Weights of a small transformer language model: hashed n-gram embeddings, 654M tokens.
Each number is 128 + 24 x the weight over its row's rms, rounded and kept within 0 to 255. Layers, rows and columns count from 0. The size above them is the row's rms in percent of the matrix's.

# layer 3 MLP up, 1536x384, rms 0.0605, rows 1140-1159, columns 288-319
size [107  94  96 113 129  94  97 101  93  91 101  84 111 101 101 106 102  98  97 135]
[[139 155 118 117 160 123 146 140 138 129 113 168 160 114  91 145 117 136 133 140 155  91 106 126 122 127 101  93 142 129 112 142]
 [127 144 133 134  86 160 142 133 169 151 125 122 109  99 165 116 118 120 101 143 170 133 156 105 104 118 120 127 140 106 125 143]
 [120 153 144 118 103 165 133 136 144  98  87 122 120 134 136 103  95 152  90 137 128  88 119  74 134 104 135 143 151  94  96 159]
 [106 163 100 117 117  88  88 125 115 145 134 171  95 157  76 137 135 122 129 151 162 128 196 105 137 138 167 128 147 128 143 158]
 [ 95 127 125 143 157  89  98 104 127 120 153 126 118 119 115 102 138  88 139 124 129  75 138 145  88 104 153 132 115 135 142 163]
 [145 148 112 101 150 111 135 111 124 133  91 145  88 119 140 107 102 144 117 120 147 126 131 143 194 121 117 113 112 131 147 147]
 [ 97 140 120 132 126  93 167 164  74 163  81 149 142 149 101 109  78 101 107 112 131 125 148 170 131 121 104 141 114 110 130 126]
 [121 105 130  64 153 162  92 165 121  96 158 140 148 121 119 104  92 176 156 113 130 122 132 170 134 168 156 130 100 174 153 105]
 [103 145 132 121 125 142 140 132  89 198  88  89 162 133 149  94  86 128 179 141 148 114 166 133 127 137 110 101 135 125 107 102]
 [144 148 132 189  98 158  86  85 162 144 119 111 144 133 133 121 130 131 137 101 144 120 115  89  93 101 153 109 187 118 154 122]
 [135 126 159 121 138 146 111 167 131 127 166 159 166 158 139 155 131 130 143  87  95 172 138 106 168  88 128 145 139  89 134 134]
 [113 118 140 118 163 161 131 138 123 131 105 100 116 169 130  76 117 115 118 114 136 132 118 141 134 123 106  99 137 152 130 132]
 [142 155  90 163 136  95 137 144 148 114 121 136 136  89  90 100 115 116  99 144 111 114 166 109 127 136 144 153 177  82 142 115]
 [170 112 133 127 150 145 122  85 117 164  86 132 133  90 139 142 111 135 129 129 112 116 119 120 145 101 123 161 115 125 136 103]
 [129  97 144 167 159 160 133 158 124 106  99 172 144 127 121 151  95 125 157 154 138  88 168 145 165 109 140 132  95 124 106 128]
 [119 108  75 137  84 138 121 204 153 125 141  76 146 163 118 148 153 130 114 120 145 116 191  94  98 136 133 156 105 121 124 143]
 [148 123 130 128 152 114 140 151 155 127 146 101 136 136 146 112 137 134 164 146 161 130 134 136 165 139 165 151 134 155 126 156]
 [129 127 155 161 115 190 153 102 139 124  93 148 118 125 154 131 148 122 150 144 137 148 173 159  80 110 143 116 115 158 142 125]
 [139  88 121 142 137  72 157 143  93 189 134 170 122 122 117 120 155 125 107 141  71 111  88 129 133 103 152 157 103 165 139  97]
 [143 117 122 115 118 100 139 143 106  57 152 126 113 170 122 133 168 135  96 130 149 107 139 146 117 123  86 133  92 117 130 119]]
# layer 3 MLP down (transposed), 1536x384, rms 0.0526, rows 1140-1159, columns 288-319
size [ 95  99  93 106 110 104  94 106  99 102  87  82  96 102  73 109 107  77  98 141]
[[130 180 153 164 147 103 145 150 133 135 130 158 127 108 153 128 121  98 141 135 137 171  83 118 120 162 137 150  95 165 119 117]
 [134 166 128 149 128 134 106  72 181 133 135 184 124 118 108 106 115 149  83 122 120 109 118 122 107 146 138 107 106 113 118 120]
 [ 78 134 152 147 125 101 120 111 143  80 148 127  81 123 120 110 139 121 131 160 126 126 149  83 167 156 118  79 116 108 137 110]
 [149 118 127 105 105 140 133 163 148 156 127 125 132 139 145 104 117 120 178 134 161 140  99 137  93 116 113 178 164 106 172 112]
 [ 89 128 102 144 136  92 113 126 144 161 149 186 140 111 125 154 133 130 130 137 113 143 156 131 164 158 172 146 133 177 123 160]
 [163 110 125  97  93  98 101 135 148 128 134 110 152 163 109 125 126 116  97 132 105 108 133 139 130 135 122 134 149  96 138 151]
 [107 191 137 155 103 106 163  86 126 112 166 186 158 129 121 152 126 112 114 180 104 148  78 140 115 144  99  91  79 141 125 134]
 [116 114  99 144 131 159 111 139 142  97 141 120 147 142 109 114 134  91 123 125 122 123 113 120 139 101 124 154 164 119 133 104]
 [117 150 136 135 176 121  95 131 176 110 102 110 132 133  96 134 102 143 130 113 114 129 162 176 148 131 112 136 119 125 115 139]
 [ 68 123 146 186 123 127 116 148 195 171 164 117 129 124 110 100 149 108 124 132 128 170 142 157 119 114 136 117 123 154  80 130]
 [115 122 113 116 123 143 135 113 152 128 123 113 124 131 106 168 137 149 119 139 146 125 176 114 112 109 137 138  95 100 137 122]
 [167  84 157 155 138  89  99  91 128 124  91 116 131 130 120 103 136 161 144 123 149 177 109  98 133 123 105  94 156 136 151 126]
 [115 102 115 107 127 132 120 115 137 165  99  75 143  74 145 139 145 110 134 127 122 143 145 124 157 160 185  98 150 122  64 136]
 [141 103  91 168 147 169 114 160 114  85 124 127 137 114 158 132  79 133 134 135 138 138 147 159 109  81 164 124 145 152 150 113]
 [199 150 145 148 122 148 151 130 125 147 106 108 146  93 106 164 117  96 133 134 144 130 107 133 138 123 133  70 149 122 131 111]
 [145  97 128 121 145 107 132 100 107 132 155 100  83 159  87  95  75 118 150 156 126  88 106 128 128  99 137 165 102  88  83 138]
 [102 104 127 144 160 125 151 147  96 106 129 115 118 115 137 124 112 124  97 152 118 155 151 129 148 135 123 135 136 102 126 123]
 [101 120 122 136 140 172 117 120 108 117 149 135 125  96 152 148 142 115 130 123 114 104 141  94 136 104 143 110 108 106 113 143]
 [136 150 118 126  87 133 126 159  98 112 150 126 136 159 121 155 154 129 145 140  73 146  86 135 124 141 134 111 125 138 101 112]
 [103  80 100 125 124 116 118 133 107 140  81 109 125 108 127 132 133  99 152 138 126 105 137  91 128 137 109 114 152 131 121 147]]